Part of a small language model's weights: MLP 640 GELU.
Each number is 500 + 50 x the weight over its row's rms, rounded and kept within 0 to 999. Layers, rows and columns count from 0. Numbers have three digits each. The size before them is the row's rms in percent of the matrix's.

# layer 3 MLP up, 640x128, rms 0.182, rows 413-519, columns 64-127
097:420429457493415381413461431496483488446503464392508498538478500516575515534549426555518576530463558507546499519534479522542445565559514516447512508527443531535492567608529468533476465537378481
098:461464557526467516460526459504453470475449578459495518545475485532591535546494483512462514507484451448442510427550522497605483421554588411475564569547506402507514532485517465475460529502448442
119:482492529563534537546492496527548441503483507479542541445457409514430560494520544613527488454507440408518398539488421549515477511495412380508547489535556414501527527467491524493567461457502549
098:523474514539328454469504513458448414524522612484432517512582454454547528506432527462504486516521613491544579418474465540479468552489487495517474525460462470566465493535541523597498470431484534
109:623485483543423541495546574498445503466513583451483497504400428357470545569496420416464554592525481420532551444559426512522471493423485437467423477550534392500477518464535439446505549449460485
099:549417471541418524406514427550539446518484504461532486575507522461518419583548505462482498531467538561457553483451533491434531491515552415506486529457495476483493539599510484533530532528517435
104:487498505594546549531500445514470471485502502467435595484488569471432509527431469490504518596532472377423532516541462483534500476545510499486470462347456414528489518525465595454504424522486596
108:541514594466354495468585555506471463465512474505481527433484531510496446544505468613357471473544553490556522526418425525493560504474535506382551542591525471589473620440506542510394515523487467
114:458485521522499524553513392500477469503489545555544450452587495525500499564497465597488522552523484452616520420533526560543394464555462481474475489494481493498507484451549385537492491524422455
110:531620425461419512546490455445440425605469498450494545529544481398515507525513555426511491428567578402531454463484386510445498439489484413498510515449469549533495495509606492572535486537397508
102:513504561497428509506591441455445442548525494540491507659579497397497550601507525561433471541466507545464482492552492513511463506465556431412539418385469502599507494506553571465471552468519603
104:538451580543406491560498492432516522549429577471530456527391468448494552530469552529543547448514496506511585475545536626476557457437528503505625552505428508477540472497480625404473482553494378
094:460480528514460446451549585406557531474534502449505535489586439476507545551467461464451526532409448536559513531452487453534520419416530485383495460519518496473562555454445547509551402446441406
096:501505641528557617479450505497572597608465554507501521477418524520525513499528384511490551589436482569421537422406447487513562493398520421485553466488519492536590461467561477453523436414582531
095:548531515546500519453472499411564555472427553557525566571488536486502490470458476491446536479515420491465380571508463532550497499392420543411504431615465483429469466467531509564603496527515497
097:454571490521429551559415527505474512598492514404434530500533587443509575587573472611539530597511527463464524482494399540503488517538515581513470515491472502501541458462537494424507563424488466
097:493467507486580602580390499521492461504483588603438553505478540477445569454485518522378509500450428392473559535466461537482515535434522421476604441519546431470531456524560495474462479543493489
093:570546508546449482459420441563481471552553491528498472468491351504467495536500553520484602508451598562534460612524417513487563446486456413406524556473586496500472528413478625581560560511491537
105:530509448500508512496543477504511563502425495602480525537419413504507482477548471487485475446514515489518474555510517557483544523476486506498455552624457521495504526518452547411528502541415485
102:545603515525477571541519427437538473482533583510462541501567479497446570471459526485556582506492527490447470401410468504569488384503509596486533522365515485429557511459521444530525483650505513
100:407509506540551447482523491415525548524502528468604514472434480498499473537548427523461521545487444503455512447505507470435533448502500401500503450560478510555411489569500374400507481556440494
116:494556551592482577460466519501491598636453597500476495495454542417538456500509464443505538505518475532454399418457440534588532453464520415468513494437401550495542560510508588464495600476499469
104:520483552485509510546543420504569493530418520515532515521501480520563498602456481517454554445509515508484569382480545522455545463424457518512412441421512522501553560449471579466523478563522475
090:521579540459455469510512455465434487499541514495477600493519463510437411492510438417524527520551493456438536550548468643507516536492496505445514540537507577526455636438522580443448503572373542
096:420450520502500502575525464501528596555541468491549416499474478490494528651499498446529553466541489530532456420471522535503554493476416518504531474578453578597652461422455512503488499501497443
093:647505512448445505455472562483516463477585439524511565510460454499460478498497544555470550485523535458403429546488472548508496525445480455455407456508521530507499598520522539417502436470451456
100:466417453487510467529475535558468466491502651503521498528451460505525434589486507491486469417471455531521521516507524506501416484437534522478494518557495510445430560475541520487525417492516502
102:506479470531417518486563505562458426496531449517491483502442493512474527508593427528507445436701475553497484615476444525454474519514497485501396495523423508503492542584537542469518458588425528
105:592530416430524538437486420480445504504633519572468496499488516470454530471482432453440539485515420374419537504489433499547489484500493381497559513500469459459506547458472499452461485519352488
093:520521485431543479515550476423480524612542578439416470483518528418396504538563429518430496477531509484516463454488551544499488474516421450494577462427540557492491472433551522501462418463454557
096:486612447550568498526559513552489541477526609534448531578484503490553517530494481430517600513501438565514537473544462513516438481378451450469464502535468527446619603468437488475521525464549464
096:487522516522469473446448451528430403486451485518575474509536494494564336552474430507518597490465547457479462503477481536586516477509384495448505529524434443549592499536480512421481441546476465
093:419457539534530474498496510425546458500574530511531461441589568421526450606523431468447394492522538548581447546456550622534492544540538499436573538565478432496549541448474510531423558503420356
099:471466445529538475524532510455440483644565539527590508611435476477538538527426542511481452590491407475462385471372494536507504500512526471470503491400467559570539466521540561555578509591472482
092:528500534502545527537533590576451543461586509447511632485438548478458595474475466527416515481510529575628445570457551523516493599508475406537462485573548485431523435507437495488571440487458508
093:445524451568568513492539564486516522524449516624496535507503452480527556464476546463549568482466539485583526504561440514460567513439505526467504492554566445454524602464499508437464576551411567
098:537471386539547529479459553430603521554477529429498573452429493470412432553430488493499635456555441441560475517534467506557512475426559486479555528484511557632567504455467489453528455491532464
098:483517552572520562509504506502490410526511598493636513539464459462549518458472392556438578467480494549526571411489462514468431474523627433393467532511510479549592470483583442458548517560496585
101:525629496552398540442465613501542535498450560434541542438489466526465505487492452460605503458592545586486430494494470494490529494469490584415440478596503590536549536509536474526514586537497489
099:498462515538487443480506488450561467477601515453541655507488434457434418531520401584413467445577536584512417616447455548503587461489552499471530461535510482530516542492484469432491560458509475
096:490478538560544537509473521446512537604575522403529546562435407505445484523458550444529618466459556510505500450470454487548497400380390475473517468442491551532509503495502622507477594449504413
098:475558407513511448527427439484532485494407506522500525457488429475537507508585560383504448430483462506428560527331493436475574429425480422422555606590455520518460576495519481443442491511443543
094:558578564598471452515496521508487498471547509534491490472485507539459504513521561551477564507459541474645472558493506515485440457503459481416480536485529536517590576489395486549536450420493522
101:412557510529577445499437449524515500437520550395550595503453498485422424539508439576515486521479531377460516464402492448468535462480506496520448493525533454446530456418535461390560447577443425
094:466450403493601528468424503450517457464460643522534512524503488528478614455624515461481620415453422501521474487502462544495488465532485473471471514453459465499511450497457432527527565589558512
103:513579491569480481541475477560514429519496517496467565516484543515621524512447417495482402481589503482519487438495495513444511390450580567514502490447475491486515532508531569520551498671500566
103:564505442604419489496465505477409463548511521473501471534376453462560426473450503481486574483516559385575438455541486520564542489446484456458475516496511429484489508481594455380532408556390438
102:530465420519402567448489486464495443627496521501466504519520447481559524494568444537445497415525418428573482538493503438529460493459445481491490477508549458457456586518430465506435558496460540
100:506627403472497498430527515492588580566489520454599525596440539538492467587569490487444482509526501484515460517472580597533477430532470473518564523468531546490504414419456498444476463538503514
103:559537468489499501417572455470523503558486534460481664478427554483447495546496481435500530511551467530551446564502512438502527517311541475425473427557370486518571469470496502459480471512531517
090:532461484414531603497438451523479497486457521537578598468494476441458502529511518548576618533554432427518552534486404454532466546452475472471469574447477459484504612563465590468523525473509498
108:549559599547507455452451485455449497637374592529572586447467475493477465614515525506527503456558528522590448511526476443549526538391542532488478467486491539607475523539507438594547544499510535
102:563542492433473479592551486572482397431435462483508517478543413531444490409445456573477562441452460464542510461528470539595515523526549464365497451496526481504527535390527480550477536435470544
103:555524543479394506561510429526567493509575420593605511435502426514441546509499556507441503497613498435501510518435550512508505495502500482531473513483511592492455565374454511465484440571416528
097:555639413552552508497487560441537477467460438432396574520545524468428468458426471510419429448430550466550482539440517527535539510539441494532395501584500494532506481580506527513413493427407423
105:445551580386500500465511484538513593514485471443601602516544498488503569536578525577457457404583527569479518475489520496498486479441538508448481550406497473486463521446543531464574456570479502
105:515571487504499581509529459478440608504522495504539504589435485458529568631586442473438488564585508478419439509452560490520507492535405464501556460553663498537551469544484395421449519494435503
100:465556476504520548560614508433452518509541614527481482580569510433400529551332514498497459519547476525484541441465438578545492420521573463510461497437477493479481523435527449457487540537476540
104:522440469574532566449400386513464435535500529453499548426487500446504434521504375499463494488569477501504526620534506432464544543396581578499505527451499465417490495447490526473500418499531495
102:618525494463480531435529533510444483600417569550491504545563518492480486456467532550413544416511551560506561517511406557581570477483510444503404561474487551523509558471405514473510518478449475
097:404568446504481526446462510475531406482515534506610541421529478421529491539526377446503542435597467536474523429488515501613491458580537407471488543468584500468531538416483520393451547536467476
101:492515513414489437424567433526455528524518474517593531507500545428516527443539412590457456450464538467427404496487460612572415459524571509525494442423475404578472473523528446467474499557487514
103:575545581520305570526512481553417499497472510467524487518546504436498458494529504474455528434459576471564465519544548490515436570473461511414523458505491509455580577552550405481467474519442402
100:517561459535496547571559436474505532521394501543575479415557546486399529521563465520468549482490534414570548548440452499617551495527443505439583547522520467484589492530467490497600486494439441
092:470397475582537470460448491433594562588555541468599511465474509486494454623501486565464434466520550487493503604409473485473591533496486540490560541461530470473464469425605522448520485506485512
106:519545409518560601550466509495580405485541635453430461538596486429511414510554495471522564491540505547466499513478551497387463533454442442478503468537513512448520588488517457486422494534505564
090:438535446532523491579566403438531593514518505465461517437460502481476530490514433524487495460657461509567378546455523450508467445505452452476444462522442529574608475570505394481536439510519486
101:550508466453432587631494427552477450415494498538580464549526532455425528540444488552398514510510479534516516534460447546369511426536591507494460467495458497449460553485470545484526521505451466
105:481561520588503600501381488478568519471530538497529552460417461499445529457484509505541551523516470547576491597416430554561395441425497560440492566508501546469557540486515549447484588453491425
100:506549391520410455532486433566438494487509408458595464473475528538482537609574501486436500532630477490546431400492559463544505495452470432513543463436510544491595529523457457459604493542491454
110:510505408440465504499510431549514524427533522454422582559558540444512553453476411504446552530499549470516525506533536540464488550396448469466497507441529560541495597538486532509387539507447553
099:411394440545529526496555527466500527626470536448456519372484370449479572425529389494502531477460530592443504563489441518564536466391476459468496446506517510538515564560594504474481600437551513
102:579507575448476485521602526464472478521430596509472560493470469532578544477516393562519494466397529431531485490484462498604480645517484504516520439514543475460632481532599507468453501526480511
093:423511445556532487506506421472536570532486532400505584406524470495545519517508457507474436568487457469471622453586583501525526523438557433504485437514453545490478477645490505494531496474501509
097:487463540462458521475439551544477421534524542547545509588513556492482467650514444527439415461531393547410455507555571459501540509488420485466552495469496453553526542459494475458487422442499577
091:540475469502526560555501438533450399523566603498526676464461480497492496469472507496419532483512505522636441588511449531448451505487465483420560507430524501533511564551508508497589477453513526
104:499509436512379500551503518485525495530538560512510489607432521513571472504515533508474469411497497500489490555434430567497494453459556441392491601500455468552480596574475530497505491486445479
111:506506544559412490476508527565481477644474572492504676497457530495442492551547427519453536565542534480548442545581482511550492503437495509500422420547442505522557522488491498448508531551426421
097:532483633552506640617495478547516566494580522479538490520490475471483445489523579471528564507511480461512451513458501556510430491409483491478545525416430469533516516591573510483496446499510561
106:559475521496415522524550444514529475561521494504596472468413486457491381550519464532503421401629468508438509509492500503479507557512434409492535512526531485481512477433465489501318509552440569
097:413522525466531449409455570486500572562456534398474503522487432443523476548459489539489564590602408538499406467456543459419445455488509558483469506438424488486520466398513531547557528388545458
101:473491506578510555472525463469451515501504553534513506501494478548467564552472523586534453575517498561464542534497456554546393491498473433433516508440546439543492649618483491548511527493463476
094:489524476534519497496500567456546566471453613543494470486384496482519408530540417514465490495487565460516521501418459396519530512460570467456619418564524494586531455382500451531525476397500437
109:473488469543449582452511514478564495567497409529485464507435505539481523453521508509395483549483501437493478558506446537466536560541527487475596484535472464462463493417469485548476471484337545
099:566442478506575488510540503394555537479525439516505546549492506438401523450580429412521504521541458446492502572472520431553555552441503483443510467462486437497612581465540490517452476487459527
112:509520487479477497457495528530463478553484472496447511542471476490545532578460475470474503582510560493617527548412474518516459546456500474415457533421489459451462547473488562440525552454454521
091:496457488485517498411531496577519499468444486497522594589483486503537504548487526475536507499490553505500480478475479584455416420439403515480504527537501527644480560507503500571524448480490485
089:508512439410479576522577547421559538457493540409579490461465521503597542517536496464372638513583504537551445437420474494552590447473438493475531455465512512456510529507478461513505488544501390
095:512497447583555493565510518419550444570476642461596523504512533478560454445489466488486426506495517517583446442543595500528525403530500546403485508457436529593583613442504528490574564591452412
101:576557425495528591504591552442441524631460537433554478526465499511538513542473464536475591607515441437552566494462454598504502512489458446495547456533542568462482537535582521423401498482453482
103:437594477553440534496564423556610472445493524525532446541469566527560460517626490528421510437595590432433451489499515527472447371457516491502424494489534414423491491445556589475509431554536503
092:604471455487497505438451465575578509527518414438513476516526502527518499506542516442498511465474548482534436482468333494394422542504499401475541476483468414492513545402528488476544506538440520
106:456544468507509504483574517459501436502483561481430504413532480461489540614465501514298442509572555521481467507500476587556564450525518419511477482518504568409535520524514519535455468508508423
102:556428519472497514520577447560518522454485592506506457511393458530602444473588471497527503528499476468498550553515449583475461590437518469471518473449602521560638484490669484429466469561495557
093:588529549543554420512478408534511563530546484435504583544584514446466567475568559485460520515387514549535551500490420442503517549419463489495527505433494518469563521544518444493532479526520530
097:488501508508482550519495549426475498552486488476515552456464355538450561489557456458487510485523476508465494524447512561497540545401469330429495488624500427555517451548546375522471539417449535
096:486519456469486454484564442569531471494520493494584526564484507428466495482500454546431546436465477477551562486495519415489568576476446488472472454628549488561490576534493637491471450539457536
102:477542499498500492522503497466509458517493557549532582493492498519431476485497474468429535548648529376518515502399488436525457527462492515510539579523462557525463480476530414507462451535451569
106:533513548517469499483510438507450530573561476446575514466478524456487529509471452433478507504625451536475514501474538649489539518511530357480402423392494485416585555498506577438491498607463497
100:524541457489488549481478533494476558418483650492472533506447524460404507462381508464452576519475462532508448590430483472457433494432472534502481520552490597436503602464464536474494535431561511
095:580534457504495416453535482469569499574487495480476454534495554507505483599387487464454637514520465495541509441507376434558484451503489453535439461510523459564569549491526469462528460465506532
101:569484525513431514573581451433494525514516533429546630525503522391454405592453420521500566513497573513574400531506512528609530477481489453410417412470436574439497537524550534538493434518548451
107:514467442543457484541432452504479477536457506531458488428486492513430460518518494493448517569620466504418568496445504504527446517477561424385549513483514443516514543397432386535440541477425474
093:526505505518507501499472555533504491552577551516621518516499463443510482507565487434506459530590532446436505399409510485466504358495437500490553483501450444530472491443458406536642511533487473
107:533462515494449456476455492468501445476481544455577607510497430487363555531391549515516548522502436430533498531486439478495574465505476499481490460619509505515545540430550493507374513510532515
097:481509481491467453525635539463562477559530532497551481512519420488492544586524479486511555536473558553544548468515480539562544496531478509423518407613451479541510512492453526542554552501427494
097:531469495347528474535583577645576479423526510490520477454547612536543503482469476541450504441519468432557501476491501554544486561544493452497489549508494466543569493479479486502505487535434559
# layer 3 MLP down (transposed), 640x128, rms 0.181, rows 413-519, columns 64-127
098:526464590541484475423471548651527579544478530529488504516465549495473476453461489482529512456432512508429569495417490445511561547529495552460531515554580506605508511617428564497443515489518499
103:546492572468561500496563503387530481482531559497546541493462446505552534489512529579496520493508484623551415510490559538456508397474394487493494459372584486464564403508468548473556518496444408
136:480483564527470448527524527504527583547415536492485587442471504615480570502468525617574435446498461485482478584552473487500509476525515411508492468489474481587590595601496538517524480472535571
095:490502442466480426607492514442421572550445407463463544502427533533496497529445475561534516523503420524464565611464525440554490580488523509546504460551558490546542505488502449532419488519426516
123:430526453583486489453556558483453497528517493486413593549460459426540529556414535463353429487456472507558434460580471490491572390487527500514473511452541535496432525527554424515657501483512553
100:579472474483466629503537514394454466606572486507502482458485467474417429569521470522443474533482482453494514563535443542583467461413508447519497468596440548469434398476456495574543480472470424
104:563522599488495506467555533608407513463573530568575597534451461532473464453443581562441602478465597462506504594540466559468507500471519503496534382417544482521490457508536507577495467494468449
112:583456485505477556507510541520459517548476421584430544461538524486421510501510484438468520576455563439479521453571497466533542488458414552545480355466496555564530547482546420434561543558519455
112:489531581543407594519485485475468492423472578503522504487530509531592509397481576499493518475515413490610478536532532539524489403520511480478432520495540545566515523502541520672621542470509413
123:517561457525452549483432534541448475603463482569553463668499510497418404517495499396599592556547510509472501518511499472469560455522529506529574523472571558492456553501601521507503396532493528
110:502471508498528527521573542467499465534467525541464491440508613427461374536498496424548445537408449466456572452512562452470449529526475509421471498445454588462557420530560552557565534401634582
102:492547460517495512565452599495481444521553459517480491513443502420440509400447495497516552574521484515571520570532479486489563497443511474405465508490490508519498386540535559428473454504576557
085:516548539499512482572526434551449460565451545470505495501451598581414493466445627485568510463517542469456541572519471522541524575595525466608486487433547584552494496603520498535492530502544506
097:451527483518432531460472487564512504565471466485549570585481585564497407531584485486465474538476528418520506543489503496521555486471476500484445472459628506428511555523478630541404552457491503
095:482574482457463526476550500486456375471466552452590476466552393484502501514498572443536583557435482436479586485483441465478495470548571611513481533387485556482409599430499461505397543463506462
094:561495492478501570596511455489445570491578545604482493422479490504571519374539503533509502545486524587484545426468535550507471570502435456554520466528514518603517471648492487520466475448523464
087:443562455404512356478448464429473530491531477512428471463481554530591497463473446502508439463509475471470507580593521513503463451503459496530440499445564513481492604515458453501461420544443466
095:466450470512567471507512519488556413511479479507484494462527559567498476446564497451525510496538455521492427496482582529564430473489502524493453508466524429490539490509591397491545497510536706
108:493499523533386495515501613469503573549446443513426631443522438490539394529554492520561507473564561501500460431459487451561522543587493596570429534472455499482487513542482550553437549438536487
097:514422483497454397517486537530490470514445493445495475523394548439589439502523521510400467492518551569552543614483423444513511589473528500506496468535564519541450516429473566521451504477398532
096:595532585499488481573489468591441458458520561532564523544482545555549567458549497455604547492512535598513500483408386501476505461539523484570542496527497465565404506475389505482491513495446504
129:455546506498615575512510428576489514578465479522482478504491488413520608514489390493422431444499517490390520507444499454546482520531501466522462518424482525528525444501522447469515508611561507
098:529454417565506458392516520470428508504570436482405494490511614574413528489575458522523500533505565492526516575463486496537529548523530479503540573561522521532449482413495479464495519442352659
090:481499632480552444509544465532551486479580485497480469477401504556527480520490528461523487479501441573412507499490580572555502473453434466513508402491407434406569530562509511472604433511506430
096:561567565492449563495588525570515418525490555538476601526500587485419558451455468567447554508524437553527541413557555506551553485467430475462510467481525484476417539526499493582499483458472531
089:421503425563599510542528489446514606510515444552477390493565513547592577540516467471500492473432520458520460445458514505446460464620554622530554427577486457470437468456541521551518625553473467
097:476471454512599536375489523537452582509498493548479415529562549478523535464402573429616558468496517543533559547452489496441502515470519508458533505479469564557481448575536511499502475520546534
104:523493549485501473460535518499551523601525512431478420509476573398585486525526528547496484558560518429491493465432466525484467592546484443517499561570507567536400569531462444496427381618478556
116:456519527511483438459521497497575581449571524475452483508438474472479529489508563481477508402586428497471577510511419579497477478504537515497556515478535496488485456493518511507483460475528441
088:484474534518431494518469493490490518519487524544485481458492486404506470463424581498506422533563475501564547574468495553498449533548534536508433484548442509533404439475499525481599468507449557
103:438428520493565418455471487554502436527493469463544506569470544458491571476450431521498502450426483396598542549444473544494550545473519435459443649556474628503470412486424554496507573522509552
107:515493487598555464517410437521467446456505468600512587498518475553408506464441430470514424436421488428407589539538546444465638484458479602526575499494483501488510560547498539426509538483500461
091:551502465453459529548504497532373478403462491479502438553374378545441534440503582511530608429480522529473467468591551523491501486505388507456426450468518530539556560506488463534540471493585497
105:602522504531508424514464464493513498503530505481569583370477506442553514518541457423478594438496469461498447547564483569571424554476485450547610495443476586375481499622481578434534509534446508
092:494386468512569480475586428463542455501431523585502402535520413669531431509514612451555548548510483483499592536569464550460530430461533434530443497447459512581479492464580442543555486469475419
087:464504512554559378470583577515507437556559543492498439539482537486480501569505572497361480455450489550475512485459545526508596561454479502430460565550516589484503528531456500466560437452478554
086:521507491470558437567555516517439398515308526511509518527528458543487468612528566499616559470465562561514526514597498406465478542533580521495517557528475595473558531531521477496475502507551507
098:557558570521407531489559619524511556499557477564493541433474517483460519554471489453447438498522464527558466534564489469541487438451484553473593359509440542505460529555468516490544466416549490
106:457633472511417529495441377509548474613441452470507524583565560462576558520511509468540470590510463430428495564509523491503529563508483460542542523548443506527492489461501573428519623459596507
094:566532500413484503502551508519444487507390429545451482470465418492466508519515447425528572541497532522441562463579445494436522414479549583598422480498534597566528502464503448550469537492517466
101:506477486485487430495459511557400460422467453503521429457603562481569540530509533541401486493531475426550511515638490490526471548595621578517443617485526529484462559522468473540520463498529556
094:509408507500528499507461497590496474429498530506502478538520501524473493457531529526565463586547486434576503436537471466536519485461502622569508556411482625559513519475553562507498523507443497
085:455471527556493507471506553498460476480510535462437526405514502536502513496495434446611508529511509500492469531598379441575518477542540504464443537519438557461491515478560607620457537561550496
098:520480539542454470425529536423529509512505517443453586454603544534419508580419467415612533494529442495523456540681447462504508475538504448506506475531418529512562468468500499518540526391554478
084:518582512470486504485487426574499583463516385427448542581495557403516472568471466474472402534559576452501522475471539463577542456426517429462541472520520516540450577446646490460478442442458502
095:581440496448468528522550512402448531529432531480385505469431484463438475523475470556528427523474620506515502577521599480545482561471477490482474478596527532544544488478529488578404596468475483
103:454498421514468405499456420494432548512463410428436449551530493436537455524436548447389500524485554490528438505542518542435512566442498599523496479501412450460460419556501539386560436526536463
101:589533456445460512435541536497511538566575449475467466494538429556489481492505471449400530570481523577463575460556456536541442541445527547512572500454563496448444488504524455495433434450524619
101:446461536464505432428452567579442403522568583493467421522495476501485559464494497494538523469444452436505555454556497524436544514535514428477490418464591500468514483535427562392501494418502564
097:525541484529512536520454532537465477483476566512496440424494419546456488484475557461491501458439483431432482502605511472445466488513592468573503489446418522552499541479511422545517442455547495
082:530516536503503547526533610510488532407595566563472510546462553471526555425540573551518470487501463411431513468540490450585516508539593522585528574539454476531471442490523501548510494475496599
108:426510519418450456477510479457573474503513444487512394507503541523479539495431482466613517537535519501462490604502392469542536427547500463454416544457534502521431526501579540534490541528543393
099:582586502469528559533576456526562465464602431540473500523471541551512403516519501530466514435481547440489502420564507510438444411539457514469563419467525513543512512597430562553567517483453543
122:487458480484542516510588494472462489486506481538534438452421498572556552506560625479529440541586424519494488501388550474507556528541538512556582493449542452473444476482414535460480587579443486
091:511511503559594498509480522516482540443525474561479504443536480575540541488413480514482407533483420566524595522410550534459689419473448556578456447471424548484489449567517540532477548528509433
100:549499474498466497522454544542418453586512509541560475582521510459399467463414487472470497537496501476643404442512494473504499542491581468481469497445519500464500487409494449472512479491471483
109:515521500518476707402499516499455524489596597460501514589477438510557531568586501500535584552510523560445539506553455449433521505545504503543528501515525527484456505479513477470522475526445541
098:563491565497459445483462587516526515506434436495557547453394543467606461436576547447459560391534587582464433463477491444607500477550553556575526442571482478539608442565520503464524531468500481
105:456483482516536487460443531501421475458426582591455413530462509501544533513532475382461522529451563585427555518547444448622507487502603494488601512539469451490524554456621508510426479452498427
101:482538525468506526527447520477523400570456504519432504563473567521460491460475493534499453541435498543439504533541548476533568513490406515531314579440469582416471549528455496537513489475506525
089:426532558451521459444504486497526526481567549536521468472517482514500446534520497542544574561469489620530512545490440577449528483499421583514522421484475561573496570478502517483471448455481428
103:553466509440586502430508547488516455531475509567491495463423541437628594490428374435454523529471457444513501520478456515577469570629472504541498526486537517522517513448515549484434544477517551
104:519528551606521458531520550486483551561551508600507538561537539509516448396516542494440539496424524543567502486502440495501482453497628530468529514530468474418519458494444429467390505502511401
107:588479492524511507517464497474403570448537466533511393476453585546515455472539532459491365517486465510504493493530523541485483447529523484508481480524526557553503526458557580509487560522480552
087:538506524482431599460413519457472530512541501447536534504495628513472541458568462559569440532462535541465450539511466411548521496446541528519517523563435578491463475511497542585467377520615429
115:551468465440577482502543565500575410544502543546438547511489507554502485492549441567598593490488525411634413554534489573509531442515473396517565484452529541481538575480521479540444537497478508
084:552492584490478484505496504535471398431558561528514471501500561503572540489512678443500439552512499547498562574496466503485529471474545584526602477606513475460460579463450621512549462528472487
119:560493504479419424395517474480481502477497556478547502506515443557580473572540469471461555530483444501488418515536424396484583505460554567579586571498475453523488488453587561580417465548503490
102:514500512419543471515477498504482512564421515467485418457645447500508531498523499546599483446463525496454522574539530576483510518568525491426579525482510432492417458486507553540590480465596653
108:434520540538464485516514588627434481419515473443530507434463606565476569467492594454515506516573486526430480465513562396586465506520528504492471435447568547455559495451506458535587570552526499
105:436565536524481462499471490533497505544530481389511471474495614535523533536443393583521506535418551545536526480490539480565508473477518494570516473527507459444550516441442502566507424514543378
095:556491502458490478492571446481520508478506470556601474491445484566517503598457529389445457522439548482520515565589537528434564516468507537486534520421579500518479526506500529467489451440491525
093:505475416482570376498548502430538479486475468547486557498472501479528475543369536478501475558539510592583466533501645531401562445538469529577445491459504579524519543548491569467479493494539443
094:492512464528524440488541584535536504561546529479536552421440381468403533548451500504525455556489432524533538550556496486517521473444511499487534522496584491493562499552486476518409503504564512
091:499549476432498535435437628471516505538548553532515504467476484544448512579460409480552436486435641548534462557530362451570448472433478525521488470389497538585560471537506461542411506537570488
092:573519501518450536451557563571539507413437543500528367516454537504537517562519487515568523473608478539440480396486471456501435483602514479587491528570483486491452407473451524565518577504501572
106:497492468442444495495378504500446537589440497534541615463468474478486517517460502560549496474503471549515546456382571504501503511401462559460505501527523514506464481487433510509407473453468470
116:512557521551489427500535479527458555513552493510470470436540408531490530509448590500429486600499456449492476504523479481465446505467546444438506553437541475464507495525575463507525445499502500
090:493480446488548550554469572555496513514539484509452474541501520466486469493495418471505453509468470482393495482534464498562487488496591501490494485478501396529557537477508474577603479466545570
113:409494551450471593539504515465537456444464461471544494439440526472446530525512500537479479471509551503508484486563402422519526538548551513496473488466431477404539462466587502462412598509603500
103:464483533520441449499498434494493498490618532530539429493549534479502532377560493515435586462479535447446558492511489450563572470466488464559426555582462470469542581462409416453430573569487487
100:537428611619538462547539516433474551383475486452518524507476403510564403431500539523524465358499480507463480526430444483567539408480548476566508478490446514509452470403442429493532553532480445
092:452527433477476551534486466459488464474481481453473501494484472549365542496456546536554485441482657529503508600447477487498574445492509578469550467488492510404454544491541476555518524501539403
105:405451498458531536497436520437491572504564481517521467498483532481537558478487579469466565491514498405512439524564416457451374611529392519506554479560512484577516512459452443442527552471512539
107:509467544480522533497433441315518486470538507537480463422551567492484449460462472517540519544462615505490536547528524468450648514456591546531532497468491411447582492470518422579549503428495521
114:495606461549451499593514436512482510488481479446602604486567467560514623492503525540511545493556498489478448505525504516527480477585481574588433464536523498549422441375384498491538559543472546
086:560448483483505534438523457482538500427539464459542590493568436465483572520446506481514504595448438504473491440526488496396501416457561479438542591495519547509583504504457521635480468489468449
079:479417537481499325537476488485497438535459487481548486449472446499525498501519500534512439441575475507435531497598533503510512501466533541515494564517592534504466484514557504520533514483541576
088:531531584584457481550430554421482395519528489514592521473484563499517541510527568459536553526366532465469454568529510468543473443527487636542541477547518486483509445494471470497519558540509456
100:477334496468478437493498550547521443440510511507569530619506524547509499573450469436582436512517534585477539495545588390571416531556567529511549531442483442509473411505468501477492560484461556
112:407528550573446465468568512428583531413570469538422572462598531546444536508431463527453539516555452494574494565478545437500457420453448518427567484511498462563495473442420492619582413510458537
098:469471476445535547519552521420474525543491458457544522391522479527544450560522524460428493567416435542506439442559513507470504502494484418453449451422471477571423413474473422565545552516547477
104:447474527494490470533471519479484488493494429543512525502547434496416516509488488545433463437534461506522461469538500507453529563431364462504571510509573475409487464431510524519541450394562402
106:476440491437558416536481473511629585521541421490517517482553433495579446575579608488479551499487505411468516481460538531543520567492456492515472455567553534429511491356493588492499531588523453
087:495537395500540520543413457514627540504594426549524453502520515553447467476444543560542529475517425513530466441469541531497443437515489412469526491510547468505470487445520477540532564468457528
096:534572586491452509531516418564554441417502423437494501466503559528554503608471509478389460455539477458521525539491414480421463459535566607530512426360541544434461543593541552514558462597524480
099:500472531496521550583476478524471448420498560460456534487499438525560502516543507456445466422374465525531544450508471437488604501439484476453510478422413553603489511473542562555561557420478470
105:456532534532480602546557506537547564557448510518544457450532488485517583433457542539499463581504480524501478472468510527483555549543475543484457472480419537470491562592512497593457459503581550
118:478510609488420509532526460502416590466467545455470461453466379521534518503406547477556451519524488584444608513455476474472502514482495545455477465418501485524507549497483405512494523495500485
098:501520475550485471465548538477480499511444468478502430457527387645557612438476515544539511375505404512516539480583531516521436525532482482542577486515441599482520396507519531494518533548588527
093:514537449507462473397469438502526483479488446502492481597535554519549409539468547523527481550564522564499504411453515513446474436560489554562491505488546521506492538545555649478515428496587488
104:516508420534503470520491452500529528458450438574577403526513479484493459468481515593517528561516439578503397556435418542447492468518590512524493518491479501471526487462515507482439504508521447
105:373452459523503490469552527447486487439579553500456477569477514412585539568543519495558420484464423502473507440549505391452426513512474565435530541477471576564463558484574482471443488479501543
090:499528538532429469484517534426541547412494457443467533472466559537480503528449488521535489450416563550544546505552395492564523516490505565465412458498403418506417586487489494512563435431490438
120:541468494511526420437451557468581507516541560454521480570467465518453458615475545432498470484506512532624432523593421456536529450549543510438540515547480522514506455472565546473542497510493447
094:556506584501503481449422486567420593517456548485565490498458504472585465487403629519475488395507480423473487561582439486486463527507516471493384599461547568458519467508552509469434435445466466
105:573469516406553537528523570546519514470507453512511403399495475574533525510453585551477485539536522514580534453552488509504490525553603509573422541412494532464536428464554535558531521451557482